config.yaml
num_hidden_layers: 8
hidden_size: 704
num_attention_heads: 8
num_key_value_heads: 8
head_dim: 64
intermediate_size: 2816
vocab_size: 16384
hidden_act: "tanh_gelu"
norm: "layernorm"
norm_place: "pre"
norm_eps: 1e-06
positions: "learned"
qk_norm: false
attn_scale: 0.125
bias: "none"
tie_word_embeddings: true
parallel_block: false
init: "normal"
init_std_qkv: 0.0189
init_std_o: 0.00472
init_std_up: 0.0189
init_std_down: 0.00472
optimizer: "muon_variant"
learning_rate: 0.0126
lr_mult_o: 2.0
beta1: 0.9
lr_head: 0.00455
max_grad_norm: 0.5
warmup_steps: 200
schedule: "wsd"
decay_fraction: 0.416
decay_shape: "linear"
final_lr_fraction: 0.05
batch_tokens: 131072
max_seq_len: 512
doc_mask: true
train_tokens: 969200000
max_steps: 7395
dataset: "wikipedia_en"
Each number is 128 + 24 x the weight over its row's rms, rounded and kept within 0 to 255. Layers, rows and columns count from 0. Numbers have three digits each. The size before them is the row's rms in percent of the matrix's.

# q: layer 4 attention query, 512x704, rms 0.097, rows 0-63, columns 384-447
# k: layer 4 attention key, 512x704, rms 0.0934, rows 0-63, columns 384-447
# v: layer 4 attention value, 512x704, rms 0.0876, rows 0-35, columns 384-447
# o: layer 4 attention output (transposed), 512x704, rms 0.182, rows 0-35, columns 384-447
q0 090:115150132154137095151185096142102063128154082104141097156146086118099111121152139129144105108111122129130139138118141101140159137131133144148118146140095131072118127088126145142106086086132123
k0 094:103137120157130114120131135105140133166116108129153096128180130146141163145154148126150139103098111093069100155119042144114150150134150099087165119173141120139115165071130139172080137139143185
q1 094:133155132094144155160149091117134158084103117153131172156146105151116140094145131136118125166175078158134090192113141183133133136137135122118155167155109128139151115162103125096143141124082161
k1 097:060165129108140111146110111098143149122136169131126139125116120146104158140182135103120155128110133142133094079088135134167121159118153130130058159097104096086118118121128175143113126175127126
q2 094:110115086130137133146155116125181107130186144134105156127149144126136117095128138128137173143140129163165130095131141134153141119142121129151127160164101094149150160156143149107087121114165087
k2 098:112076113152082136094127115151152094121147152155172148171133135096123132142164149101147149105146190162127142111140174092145134103138131130141141125095122114117120124176153120147104146132140149
q3 091:139121134084126107116111164142131115145161114127132125109192203109130100132135148121125101103143108146142120100133075180130170124129145161129152122123123121130135123116143112165134129130122123
k3 093:118199076082182105155078149056155110092107082106126118128152157123108088104175169166161100101119165120124117145119163169135131169102111100081175138141175128133132115138138104109126142115136136
q4 094:157128089159161148119145123152081102108090121121107122122136160142182142146135105128083125122125164142118143101144150128102094153128106146109049121119092142107116139128145131120146118112164123
k4 094:108113134134087137162191110105130148133135142091111142188111142134119116172140143152133134136142148136145112122103159138177117120159111150102136118117125082125125116152125103140094130162138115
q5 094:106116130104162128162149141115105106126103099115176114129152106143113128106121142102115191131141087082150109128142131125123126120140140160162168144154136167137084110142140096158127123141126145
k5 100:156134090135127126156151102115133098117146110152130128075116140158129175136101111138173137124140149134122154136148132136100140113135109093090075120167107072098166141104113121095138103131103109
q6 092:143079155136128117137119148097166160115137108103143132111098142146126179086144090117140124155085136141099116146115163129131144135139148111159101090064176132152079127150132106145145151138164138
k6 095:126106121125173118148171148100081116157120124172134151113120199121094188117155121128123150098112148097097127148103147095122113128156165086139162108102114127148160156115146104180127122159088106
q7 097:093161165144149122107101125156147112114123086091133122100148131097167121116147170092119105111111102168105140092132085100115087151144110118129169126160129113100139177166168129132097174111112098
k7 094:163139113121144114114164168098129123159129133171140139084102121157163143098095162135143085108121149147093139130140107096105136122108151136119152126133110135133109147136123131134113100153145156
q8 094:123126069102127111128103144110115160159116106047115172128151117134138111150176132108109162166118101113156087204145124136149138125095092127127135165165130139097133176133125128161154146157128153
k8 096:122153086144117142139141122117148114124099156110143121160142127128136176157109123162142124117102129134157155137123158115127135127125129062113120079136114193135181126159161156121153139097091159
q9 095:128129115119142095122156116156168134126146149125140147115110102109085128139116127133133111106114137079126147119152128142145095164154142151138160136129152095131152119127167139119146136084168147
k9 094:162176144144135082160137134136131141152165118128124141094130100120145168119107108085157106139116134135112114089117147134092117109142100106090103143121123134125169103096121170117099136124125136
q10 092:116151120077121155100094133129145134122109121171105159163127124132122130152129145141103154101161076148133121148148170100119150158138128125091095147130153149116128118123120180132122120127144141
k10 092:143134149090182102118117153115152115148078076115092117133113122156144068147099152134113118135129093115163121112089099151167140115103105152143138142130146131145149109154110110114138134135158103
q11 095:125159156093127126144164122154170123132130124084122150103087122108187129131106114141149139147125156185175122153137102124098129118146114134157110138106108097127103184093145154157122126114155120
k11 094:150148135137109143146116137157135064107119141122123109152142110126148133124140132127122128168134155130096111153107133172147132132150095160112123095192092119158131128123135131167179141163115127
q12 089:118090088155078122133127116140129143144132128183096120132146185124079080156156132121130099128143148133125146150125126090116128141153151165158145104143151127090122130124085122154119120114115184
k12 097:137099150136135143162138144130120118147149121119129104123131148054104116103156142102145092118162111109126125124111126158106121121111137157145153149131117106151125122115090136123159143138112162
q13 093:156140135095123153150141135105108139131147109091109163133131135073130135124125090120158153176108124121155135129116101133099139119137171144134137164126145133130134148176146147140131151115103140
k13 095:105105129125134135122134111125071130126137188128186121124103128151163148082120131147164113146096137120149162133082150129102144149116111144131148130108116156132134099171119123161085092131143122
q14 087:087134165119133126108124155142086146135126172112137103162155108107112113124125123129124126103122089107139128135158150141142129136101126107118099120144138099137125134149149126143135149094115110
k14 091:100138145132122152136130118131171157127107146121117124101124122137162130119106130128100133165115110081126165077128156164146088136098116105134165098069103120140118147147087145135094143118127112
q15 094:092106129153127100156161162132118119119109114145087081100156118123124151163099123136091147077140137140134108153151108138128165108141144123162132122154140131149142150131168125163103133115147126
k15 093:136096155083139157134158127156132134104151085140141130120153123142116146093164128108094162098151114098166140096166137150134086095130119133140135127098116180106151170134172169158113116170145135
q16 092:093127132109136126130108085128148145146138141155091144135108150111104113142130192126092121144156120150095117119097135086159078085133155155132141174125124149122114142119093071085143141125158142
k16 095:201137099137096130130120098133168121148129078107110168157114063142090146124106071144124147105157191177114103119135137114131115149105108109149121136114095098116087134166093108078121138111116156
q17 092:150130108120126131141121097156115172100118113116135160134132155116120130156175133183165110151089098152124146134103118075114132136117150094164101132152150134141073153138168111175144123153135132
k17 097:182084062120102108133110140112130100162111096092117156122151093133110125106108138142148139137134124141174153131122128121147106144110134113141173099136150133152076132108150105144146147144125121
q18 093:129087144118148135110113113138106162129140130131103139158136150105139112150163132130143127125110138130138150134150149113144131099114160095118156165135089101154121132081129111139148133094135111
k18 093:157079103085118137141118170101163123134119120138140102133133120127130153130132109137131128087130129143117111146085134113099107147095160145162179161141111119125148095142139112129169109133118165
q19 094:156121126138146115117092146150158212140138181117108134146143120112155166126117117157113107170110158082131113144104155128124138138118134210109128122130126106137111119126142141125155147120100129
k19 097:096119146143099137144186132116114101111144133100098089094121128105100167119200182095107137144076101178132111138129143131117112105180133151135156130101140108143132150116150173110166128144108132
q20 092:127111077160113130154160123114083094127128129141161141123130096148117137085128067146150135131118140144125138150108109092144168126139153160110156126157151177147133164154135150111145114160128108
k20 097:106173145135119122119155078114096130129109129185133128121082127119136134134142140120116111136125127155034128127147149089127097148129094123112137098142127154122112178085131074127108144138110094
q21 095:145156112124134120110084115163136091107135132137102099152132122173151140149121141091091101145148094149132105124085115176094121141131125108077136121118108150127100080118106165101101088132165190
k21 092:109164133129114125143126151119131121124116099160128116117137108121119093141167147159087141097125135152147133164123100131132098119128119130175129130122145128145131180155163157104109117116118121
q22 089:135136115102113117085124095093117124151112148094135122116106102086125148137084144155144101102115093142107108111139124151149102144107122127129116158153167115151147073105148147109155101121154141
k22 093:123129107118116096153109132102164106148077137138124121121113127150113129151125124112120152114141129129107144110149145109184114170144111121114123142099126125122157141124111092153112114132101150
q23 091:119126151188103125142116197138127132094115139135155109152143115113118133117123157124140159119143136093121104161168118124109130106116131124129130104139113136126105145141104106122119156153137147
k23 095:109161131137148082125150150143148166135158128179137166103137144150129098113163145148145139107123188149106132158139111139107131106130138097153081152137100115135156141102119153131117132144129147
q24 097:095110142143107122105092122159164110145127151123133113161137106139145162093103093088096121124103111108133126120139103162109125144109129124077104150137158125142123129102146139131190110084124156
k24 097:151153060110120135125120117133109160125113112142111156112138160106138064102150151118161141125087103135101152141105075129119116175132118151123158122082120119141133120169150172110107124105107121
q25 093:121145115113153134126137151153117094154112062141135117156122101113098163165111107179113171119090141105125095100140083134142154135130136135118126146085147155178101105146120138116111107120143127
k25 093:133147117136138101135150118137124131112162180124137153117129121108149102114107098114142143180134104167129111105134128080116104098127145118089154148152130160129100128142144131132169138140173118
q26 094:123146150116148135135101130153152113145117151118159119110099096162126115110103165115124163122111145128113113119157113121158112131131155115110150111140111132131127168126183121103151146126153120
k26 098:085156117145128178075108166081158109155134104099089155119111109122134142140123090079120165156147132103164148140126115132162124188130151129132096087172165147148145150136128122185150159117102129
q27 090:156108113144165143131129098106145167157125145105146118094123098090134135080140128119106118120142143192110130170087066118143156118138156122119130129103111116145114183126121138164111079180155122
k27 092:112097159089177114153157106085154122141146132136108105179131116113147074122135148179135152130118100165176159117121117151124097140182118093111144104141175133113103107105120147111116119173118146
q28 090:145106151130188109151142136131138087118112118103129124118127123133153148134096113131140093175118094125158082119164129124118131131121100150134101104132157095134127119099098160090100131154146127
k28 094:218167132123132148134114163090107100128149153096116059171140144103144166124157121096154124111133145079117123145181100088168115124106113162162124164120139105132102141092110168109127087145118128
q29 092:092119114122127134125131099112097149150107072153129125093114093128148148119129167129083129118128094142096102131106120099136140161113140119078106150112153149120173162149112086132149162127103126
k29 094:097111125140149124102154127132125114114120128131195149108147110162136130154102095086131131144099084089108092123126148091148117188113155115135161112154166126136133156164108123150113109115161158
q30 093:147087123121129132137131165122127103135132154127137096114131167183169114125134129170086107101165150131137151130138094091149167126119163168134167086106127133176119116106110110134078161123151165
k30 097:164129114141154119152165147120069119109111116163084129144116117140120118108130149141116112146120152139131069104133109094131160099123117120119095125201156123130128131108140139122115117120154156
q31 096:118157160132102088114140051126120148105105149161106172115137087156172140114074134120115162140108105148165152116138099132133121122114183121126113113135130099139154093138082134152135089127111170
k31 095:106109138118155108127113147114115163136090109138102152120119125141104135123171112091140108128098154178107099130159083062116145112087140136112117160141153141072160153150121123150195113127136174
q32 095:132117104083115152175128116097075100136172147145154169062115160117104094090168142106125142139117093161093135131099086167162176112126126115142090145169146109135131145155173142105126104110137180
k32 097:121151121127164090138132149120114104137133081130151085079136115117160141120148102096140139152115153101118136103116131123103158164129173133110130120163130144123136172161128133162113138144137098
q33 092:136103119122146141134128099117149134143073096114107120160117128130115146118140142151158084170157136160125162106140090093113139112155133167161109122111133126113128179146112098066191167136126094
k33 094:102144123106131115128124096121132132142142162111173159124107090105078140120141119156112127157143098063148084112119105162167151104151177148127124109097095145076121120131069110095109144135190170
q34 092:180139120153123154119130130144162159178132118110115128108130136089142159094116098134120107162074142151150146172141119140179075057140143175147117129109089126151147117102149109096136148126086139
k34 098:089126149162141119144124148142134136140118119112129139137155139135113113136112112132107153157149141130134130124189138097097142121140114146138123153162099157124132108068118126124082110135173141
q35 091:118162127110165110132155148143117132132111105133125101114150046124122105121102128133155164152100126136153149111130120173146131169104108087130120177123110117134143127152130148123087164116124130
k35 093:114124119104148096118123159068145108115094159100151140136122161125139131141083140101133132148087131119116129111129099135142158110136119142160084124162137116117084144138140123141125144142138123
q36 091:147124124130125150163151135121109158109149102119110101112126111142108134123092119173155121046129122108091122099150136165152117130137140135131165150116108144112117141122131114100117128155077096
k36 093:149147138144112136138133129123107120107136152090137148148114140173098192088114111128136139126153097123123119144135161128102123106176093132160112140105128139132093130134116082117175176167084140
q37 092:134117118114104127153119099121104152173148106129141133115127109146128145139145092140171107129143140139137085100157114140131104154122169096156183108167143144116115081136157115121160158112147138
k37 094:106094156122140077119167118096157163132130189132103148109166141141127111089140147125145165167113111129128080154124107120159147113119103098148151154120118105097123117105093103134148159134110114
q38 094:159104130103143095146162126194122142132089095136103162126115145102141132147146118108130137146104087143159168130147105114159167141114165100132135109073110157105128128165127125126154170118130089
k38 093:126084120137160138127135142106156101124129097112136108148113135138122100117122153084117093125135120099088151100119145139122130100135122149106120118127162125088144106097087129136109116152166128
q39 090:168134117143104137129153136146161140079140150154149099137100110135143098104131103136125154106155158109116153101123091101143109151156103150180143110127128147107102115149138144112153084140132115
k39 095:152150163147139144135122143128138143145120095117127096137122124100102126122131087159120135060094097104134130149133129137119108121137064134089149138126124135154087130106124105123148138149099156
q40 095:099101153100124170129100113116133147125148148141115111180119186169137124110127118143100122113094128118157153086155112176176160174102142098159170088114100111141096124122141086147129147165120129
k40 095:119153171108096132089108111115110142130130117099170127167078130132158201098127108108163101122118124128127120127130132102101115144115141129124153143122139132109124136117104130152151114102133096
q41 090:125151144144122160119125091155129099109101137080103137085121094099104141145068152093125093138094151151120156124127184120098157106103094123106115111133121177141155112134131177137129110112103085
k41 096:125162151115142125137112153158164146120098166123099120129118138126132127140126155126132091139167107099112115105109082083132150134122121161122151092113099144122130149120117127134138129101119101
q42 095:124166129176129163102134139160130115144150139135098136089137144151174137101141145151100119127131136155148115145132124118138163159164133121127121123091084088142120107095105177086133145123117149
k42 095:115153113128147127131132166112100135154098130119144178094118103120116098107135114120128123069103156150113142168154103141126132121134138150098125119110145119062097131113184129148119112095135132
q43 096:099097131126142119108113115141127137118150151115138149085121092142118088181132090101098170117147155155106195137159156125067124088157145164106148120126122157123129078198141123118114124121132119
k43 096:139116119110114142126093158079145127129147133158159142069107126140162088143129102156159108142144143188100150161134128110151100114092112210105114144126114123160107136130134115125183149082155158
q44 094:077141161149200129139140121134121119153086116143143135156136123111123105136112142144119138124104155152123128153101140134090099106098084163122078129121119118131126106094140133133153130121144121
k44 096:139100107148162154130163133120107162144176117134137155141099168155150147076117070115146120201126099116117119106114137124108144161151094130160118133129131088152140090131119137142124138079100134
q45 093:107136148137103147104133116146161117091106160115142105142142096132133101134099136157095134142108123093120121099120166142127104121153125150077148075065124112154131122092168111128160119134138092
k45 096:136165149142090142133132141115116126097101140125123142107169143131102135140133108145122135093133154149096097137161118163103097169112115078145109101136100125115127144132149152121123125095138168
q46 093:103143171117146133178112140125103134066127158136123107125110150106078102131154094137117143123100107150114127083123137143132125109134142157091108150135129204106112140120082121119046109097118099
k46 093:118102132121178103135129180152143101144158178127100089130105094143112146094185085093108168145137133156143105170151143143157141110148182087103142123124112155118133115112145116134120136156153170
q47 094:111150118146119118152112111115111137094178143151169125141187105098112135145121129117104117152116100101152122140147147118143161083151114097130133105104143135111108126160096148139156131129147127
k47 097:135166117126125141144158114136119129074142134113168122075126101122106151145136129133102146119124156109166086141119106141147140128106163100163149130082110156089109150133166138165113158143131109
q48 094:097133169135084105182180131145121128133167092175170145119115128094139140142123109087150072130139116152146147107140108134125158102147070091114111163153100111150141117128134168131110120089108139
k48 098:149100125146150109122131164150099128121159102180094130136147148116098129109144136142087104149133135120140148085141122086175144128095074130176117122122110142154127171150138138133118180106141109
q49 096:146135140096156141111132130117123128119117142124116112149091110162092128147120145112118134124124124141122118094159138180128129147074138179156141160133123122130114130134104100073124085112117070
k49 095:129145162104144141096101127150106078139160121140127146131166139079153134166153118127159071135113091123131136127184125166158122141165132106161123130137102138130128152140094149151102116145168118
q50 094:139153123106149145102109105147088159156114144126108108143154116145108143129134136102123157148131114092167138146149115136114130113110149104111117165132159123104144123158143121103089147131103106
k50 096:140131157136123131132071150056154103140129137125131115123154086151121159144152092135150162113111140131120152170118112121153093200133116103108117116095135179145119130137110154123129092096116156
q51 090:114115148113114138142155149174068137164115127108142119101143092144112136104116099135149134118162115145118139153116118147121101111127162149136120157128171167108120141102158096104147119171146158
k51 094:170136135154145135093145098165137089148095153132139120138131116103122086099113105100138124152131120117144145124097140130105124138181099117136166105205115137119138133151125133120129125142140158
q52 093:071094099126110125112172147156119116123115140109115102159139113128152130147147062133114121155051152109126174117109163137137120118131123097113079103137123121146130135094103100171153144126140105
k52 094:156112141125150144175127102129088129076120120154128121125116138133123168110145157119121107160137154139110176132102105121137136149133115109103127125128106136152124125138127109121084110146135151
q53 094:104138128116131133132136126098179098161138091198131130131126139135128148140133094114163147124126120155199136091123106145136127099132135097168095138091139170106128148084104150155130119098149138
k53 093:146125160136134122133122161166163127099117155102113124113133136134099143072141131149104156158151133089133132132069153092082129175133139126138154132137117142131115128157095125143092126126119125
q54 099:098119133133139167114112118121188116114131119151111118165163083130140116147109147171156124128099083147150156142130069129148129142145146115118154127130135130129160123154140132122146112162149133
k54 097:161114151162138106117090124121173087108122089153100141130138126167179138076120130130148123162120080124120120152110145119086133087096105080112173158142125166110152131136138149128113167104095116
q55 092:110119133127116161126122131123143096095106151149102141143093126075188160148147116081115093125087133168068136171113152144121139111104091111162149146116167114117131139149172109118159155101078128
k55 096:126129144146153113172131145114168149082128152172168161137104113087126124136125129104125127150111140132122100110138149156134141083117136131071132120145110110075083102147124134102102118124112119
q56 095:156088106110155089139062105168112053131132138143141136184149107119133155125122146121145117107114082104107141124167120105125091116129114122151141137126162114095153127137204153144153107115101156
k56 095:139106110102130139139151160163160089101170135075161134150114118101153146121134124151158151143114141142100094113093111110108158133095133178097075138135125147135153089086152085131142138121101163
q57 092:135122132101112138110130146072095133145151113109114124101122148081114140144142149142104126099114132159103090144127117111164167150131070178128114138169162154077161128142113154102121190126110151
k57 094:107135131133142092096145143121128153122125108151114140146120103116102148089128092118101123085161142189149170120138108091111143118161102134136149090119127115139129099148132115131122109122138138
q58 094:118120112138164151085132139111107119134154154139127109084108149128139187175162156148048084147150084136118120095174122132120172129130149111141132102133137110103139076172086126112157106100163145
k58 094:122139136096154160102104115119088123163153121128143124128161121145103151169114155170105147141109120092124132119137129170142100148145123114114096139075156108172134117132093124152133153129121070
q59 089:113145160143140176163121130153125087097084126144119108140141118140150137147124127172144104070100122144109140148127112108115159083146141117171148064119132117075144113099117188145180128108134117
k59 094:135098163200134131113141119120138141173110112079132099113078112122109149150132110149102126153099109111110110119101069182144141101109192127159146123104089123140132107115146124146099108094131129
q60 092:133115144111116087125111145116077147123114159146118119174129118163073121140156203119130168122138139126132157155130167129100145123141119149119135095124120138106138160113137157137138133108159117
k60 093:104129135119155112162134159088162127120160164120136096137149156125133113133147175102128100108138124118137118138127131147075134127082126105097073070120106111120131159143149159106134115115139092
q61 094:095064079142172137080103125128118156142096149136127104163171181104138094122143093121112159159143148147149135146145140125153089109130144074136126115149189148127167110097117126127099137123093150
k61 098:147113092094125136098146098084111162138125133118149123193153159117112107149195094125138106109086071124093071152129098140128092131099095135139157109147114115176137132106092119162144111129117092
q62 093:128127116146134078157126104105079116141145180107083146121111148148169159106081158152131152143120109117131116180124112126143112125074118108092142121067180144176114185091137127140165106145120091
k62 091:123126106116104165139128131135123103105144164146130102137097155134129123167113153159128152118147170113116148091158092120130115110127083182095167107168137090131152122100156151140079155117138094
q63 094:145134151129097125126169116166121143129135174098113156132110162106109116121128154097123122106109188156085140114108120131106126098133131123120097131155137098137080132131127132155143115158152100
k63 095:122126154116131102126147138120101161162135103117101118131148139117103109130116103114168137134111147111141126136122169137125147134112134137150142128108141152132136118143115148143131122158187150
v0 094:122126114101182119139104129114143070134103141091114121110137105126163136160159159112162156110158172123163113134157126082150142122147112139095162132116116110088132143119159126126136127116095100
o0 096:139131152123149140118109159102144147084142092132105152130095115103105109122106153145108173193125124114125143167134153186129112140120165087125132170148146137116130161137125129109096133151133145
v1 091:142133111085174120138147148132093172140158099161131127112109134118182074117099117110158117156119126184159113096131120067132102096159113156175114094103149087144100180149135105132079131113084091
o1 092:137168128140110130071166132141124126137122129147150158133101156088110142119142173130150129115114137109097168141150119152112155114077157081106097102147110123134157157099084142151136092179163128
v2 092:079152087173153112132142118166147081103153152081146129115142093136138155094144139104076137126130150144148163083148136110109134161138114134081133079104140141106141114157155154153118111150149128
o2 097:164105123091099133136117120103100165145109153147094146132142104119134105120133142133137130123118101101119125183138158137133154126112127076153120174110108104131109143093100117173097148101128134
v3 095:117087116139130072107142182135120117159101141097179137141141119120108137139147156116125145095129089167100128146150125128115131082114137126154134157165142077061107124100106094148092118134137097
o3 095:160163167123139169125087059179162171063111119152112085148109131150145115127120109147142049118101132135122155139112120174134129145094080072131138113089103118174171144151135184098191177130092159
v4 093:150139144107132133119119101158093137169172122154131141113150097149119118099141140129192100144172131142107139095152090139104119138167105122134154135163168102127113108155124135141127114110148126
o4 093:110131136140147139143128129091138141115111153086121152101176108157159128143132128147113150082145157137128134162093137119142096127108165126126115140185094112162125115085139096154111151104091176
v5 096:136157142114126116094140161076096157142137117118070130125108147100153112122148132125135091085108134117134129093136152095155191107151147200108110160139099116081097106122122137156124120134165115
o5 096:117107131144132153149126141135119113129125169118107110131171096129119115126110134181105124144152128142147122167151100143133099117147152125132161158159099137087157152084161144131102116141166201
v6 092:107132117121116092142156147140111095133168135117148106090129142132115121117093143120159152107089114116086143120098128137139156141067085098148152133113098171132128131103132086134118106099108147
o6 091:130185113127158103137146115086126171109113123171139099115136101109076134114123127122075108148147158082144122165157119111126151113132169154105133131128151104134150138125125143123124127110159139
v7 096:110114097139118133139089099108124144149122109109136134147120137109142179093136131151116140148149131130126159108141137136116155102193134121085106085122134168148132151146130140121129112128134146
o7 089:118100147106116096148111111146107127110145134113113107162113126115149127159108151123142130164112135104175108169137118129142104152142102130143097105143078103112126103102125159141132112150144121
v8 095:135117123122147154164102113142141076128118158106105087134065170116136135132111121143091101133146146131164135110110137117063144139097100075127099109126071119153136116078123151148183123128078100
o8 094:139139134075119142178135081134127155099132083163162119146159071128175155134132154115166164159149092108118074103136118099119095174140129135148130147124144123138110118167126135135131114153110167
v9 096:181120076123126111154116151118161138125119158158154126119109101142125132123175157103132123149084076100074106107090095107162124101163153148115144110143122164126102123090158083120116032093106117
o9 092:105127121118112152151124125151122117169132109113149113153141139108153122145149127115110165121132177164150113101112094127096121157081123126122144107102127066117124123117115094126129117142109154
v10 087:115119145117149120090134091108134140107117142122180110126091107125081089119137140064131090149129081158135114094117096165110149141140150159109125129143179169120139147078106139132108106130113113
o10 091:136137087102084106125127167174187121130133137126091096136124156146160160103141092110137125133082122084123134153189104186136113124102123082145134120135090119123136133155129134155097141114153124
v11 094:112145138136132143116141174112121106109107141110124126095102164142138121062125117138140063106110144152135145176146141084159097108097159097139118089139106147128127080134141113181130130131133138
o11 089:138134113132082140155085101164161110156120080163130088120165130143116119152148109142099165108165092140125112094138126176098137159166152124149138129114136145089167138085132162071107113137148128
v12 092:096082123160097172092126118102137134140162143148137143135115136184122164083112123104118183149116105095114084130181136160119153097135129119157130136119155140116125065161095148112155130119129139
o12 091:142130116120093101181100115131125152165099097131163132085141170135143153134136127146095089114154142130156135132116153113091100123146152151128133128131158136094146121081125143116138151124132160
v13 092:146098124126122145126129125092118144098150150127135148131066112110129179122082141119135175116155109153169100133148149140136146137127157135118135101128115121165162059162143113105165108145150114
o13 093:133129142130135144159137148132141103141131154165139087138132156134090161139150137091143106115079120107137145055145095075145116124134126139183076123135126133159138143128154117168135166139114095
v14 092:152145119123130096135122164148123071164105119152072117130117147103134076109135104092111109134153123162157104140127114137078121095176114152108120129093122126139125091169148089159115126088140155
o14 088:067136126114093129123140126119121143139096133117202166157139126142113153170147162137146131123124110121094126131115176105133149149155139104121135110165131159124143110150148134097135122120154108
v15 098:105159081155128135180137149123106168166159138129132180135107120128123109133155123143131115103194124092133147155135125135141115124116123167122141122122146091150095144130103115114098154107099160
o15 090:176129070109117129104138100169159120108113088120127154114136150118137138167084135103135154110122137163107100113134125156148145106149100147195150146187087148121157092166096092121169153145182090
v16 097:111136180124171098123117126113174130177142162111151159154144119111128129123167099120128132155151164123170083137087097134089034130117162124110141151103135118141163155114087120143163178142063128
o16 092:130122112179111151119136153118129087107124123113120121150129138122175142152075134118122160153121093155096136097127116172160102107123099173137092094142122150123113094141172170093113122149121146
v17 092:126092143129103110116129098087146106057145163118119135105163154155096139160130113105138102102161145088104122156125083154097086163137127118102145119153119130142143139126106146169159154140116105
o17 091:139130106157109193167125147120132118169092084130138114119133130076159073136136139127065148130077097143119111078195140128122113120091105161161135128171151132134119109089106164104131088108119129
v18 095:132137148119139115085119172160124125111120108143119107075104148126173145136172154158154134128146109108092120114101106114157152151119091097119137109096160129132164127126119106121129159122120157
o18 092:126063138092124132134112092120139107134094138117101132146131115117134123125151148098093143138156114134130125139123196149096107169153147147129117159095103126098146094155141152134151127101123115
v19 096:087119127107134148137158133105093104140123110120098152117135098154114077100115099094118129107083119126104120076132181128175145142102162157117105131163161126160106136132104149096122129119118115
o19 094:141107136135137133117132127122145154107200117163140107139134140124139130092128137133119112133143132102103105168165138178103106131113131128118134101142119140107142149105121141129141122108129152
v20 088:142132110100147128105154134153131142100104168147139163125127141083144129153155140095120125097120138148134144141118122154099143121113126127114158131124120110101142117117126145172128169172147088
o20 090:106117098160117141136148160079146133127116118148127159155164138176143162133093112171173145118149106104111098125150160097130129128127136156153115109162196125094164153162143089095116129095132135
v21 096:088123094145166127101107123100127205100145130140101124134137143091136139131112116107127158125128142117137080093153110160109143100124132173112111146122158134137114096097115123116107133111137138
o21 089:121118153105106116154097137129139117105133115134151095141147106113171092114135129127136094105131156097085204148127169090142097119110117098104134143149127138101149144126104145112095110093129146
v22 094:122159152136129080139165096162155122119159139101161065121138118118152188097085129153122156129173145131165119136143214158078151132122162137121145144143073095117157113122161119124131096123113151
o22 091:131174123171107159096078114116123115132149196163131128129130137109118075158161158141132131149130125111120120139127143124124104110142073149127119133138191104134109123153097146136091155128093116
v23 095:091130147146139158113085115105138138101110085157108150131122131156137088121171136132194173110117101110133098112120173141097116147125173135140083178106147132120133128113127139096149113138155140
o23 097:130100110173148108120147101127132112125135169155176156103084123104110109137149133082080160125112162123138136129126148142163117104139088132162151114160130127143109106140098118143163161098130109
v24 093:094113156143117111120118145121152161131140102099157119121099140096132144139151106151126151124133162155144132112146106122135107163128135141123147181154118147090109126149147178150165112165126125
o24 093:160124152111134184133118120114120083097114116151123120118152074122123168134117104155097124152131086159070121127104135163115126105094155125132125064149124118105102137085121112072104130159136100
v25 089:137115145154144173158138159133140121173130151140155115159116083097169139127128136131105157148171155112093121126113158162078106093102129150125142185092113124093120119144106117086146165142125157
o25 090:106116123156121114084153147103124109113136133149088145113150182129147128156124175142137143129128126099178170153143133141106137140127112115181114071117093147163156139119142125147138091097133093
v26 096:133107157162137165140128121109064136129073073107124151170171098132154134111123108165164170110158078157056151106160131100137187108121153132132155155126131170162098146155114146109145151161095118
o26 092:131125131140151140103119113151139102106168151134134127141131136135128104111142137106136156149162125114114145160103118087079116173147113160164078095134156105097117132127092076148118139135109129
v27 094:113091123167140132084141129163095139134122126140146147165119113117108084062126168146112100082154117097101117160143137159124113126131157123085177136103143141134110128094121130126155122095132124
o27 091:108102117078125145181178129114177152111140151095194125136128151157082185115113122117162163159106097145095104096120146121115182132142079122148151099131120131142166109150147091153057138171115108
v28 092:142100192180134118113157090138136182154122097108110121135130170124087132161197119127138139124114090152095099132142106119173112181153109139112129132100101117208128177153145085092078164130098133
o28 092:145117097110104110184089153121140113141157139125118138138136121140139137096100101065101126164157151124152167147114154097132172134111114140163114156161131131126137071133120144151129121100129117
v29 095:139148111105168124184117175170175138144170154094130142100100122136153098146126112165148086139158119117177108098108116112145127119132143127089134165122143159204105129112080112080129143103091132
o29 089:177137141175130103089135132120120143122098143191097115158123144122114173127105156124096145087145162144127144132169125112132141160160143116177102118128125080083171121131104121165120138163153118
v30 094:124131141169178148100163093151163153129160170124140158108087157087122185107130139157138118107063115149111103176134163110159107139102143113129104114119147114110092136136139144120121146113140172
o30 091:152164146092139158179085162137115142114116095137115113102113085131138104159131131116126097118129146124161143127093111103112115091144146133119111167115148160115154129144166091144131078181164104
v31 091:101125149141148094111128143106113136154127144102099105142089150090123111144132123142115139168127158121136137113120140153133127106172151106135121154172156116118121108165120138159093125121145159
o31 091:101135133125118145110127126138154106082128107103188138146143135109159168096142095126134111151144125126102160174109105117137121152067144104160135115118074169125133121135167143091134132102110112
v32 093:122116125097131149132109126114101111165185168108126143123142129135081114110092111140095159127124129162163104127134137183148109121138152116121070128135157096093141171159175097145120106143136103
o32 091:135104156167111133125126156147116157109126061125149132121145090128154134118163145119086153123118173078114128139092110130078149130106167138103136133131108155136165122130118158115113147091152108
v33 091:109135159127107133098187105166099138117158124102163093103125125130147134128088166123107126135142095143133143084129131114121103128100147137100099096144105142170109115105121140142112103117096133
o33 090:116151136136139136098109142044118106137098071143133097151156134100113126122117158132117122110114132152111149163122145143149118138130103138111179164110174090095116128121135132141107122162124124
v34 097:091144147102093100099098162103151108107132112110112118138138136150153123137133118149103125180087099126153128123124130097136152103127135135151124118137122159078134148156145127185131135135130131
o34 096:142106170115140129143107147160097114144158124145134122123113128101104146087124136169151092068206174108132135114155119163133128119125107115130118131104129093123134118088143173113115097146146126
v35 096:098160171118122123110126159136157146140129112132120125134108167114144137118123175163145133102137104148162128116108162079127131107140154130125134140153080118103107077085129134139162156064132111
o35 092:141099150170102162110145138143111138094129135170082125086148100105098150150115123126127112131149123159101121104110118175117142204166112159126178158128149111150133167152139148077149117177109148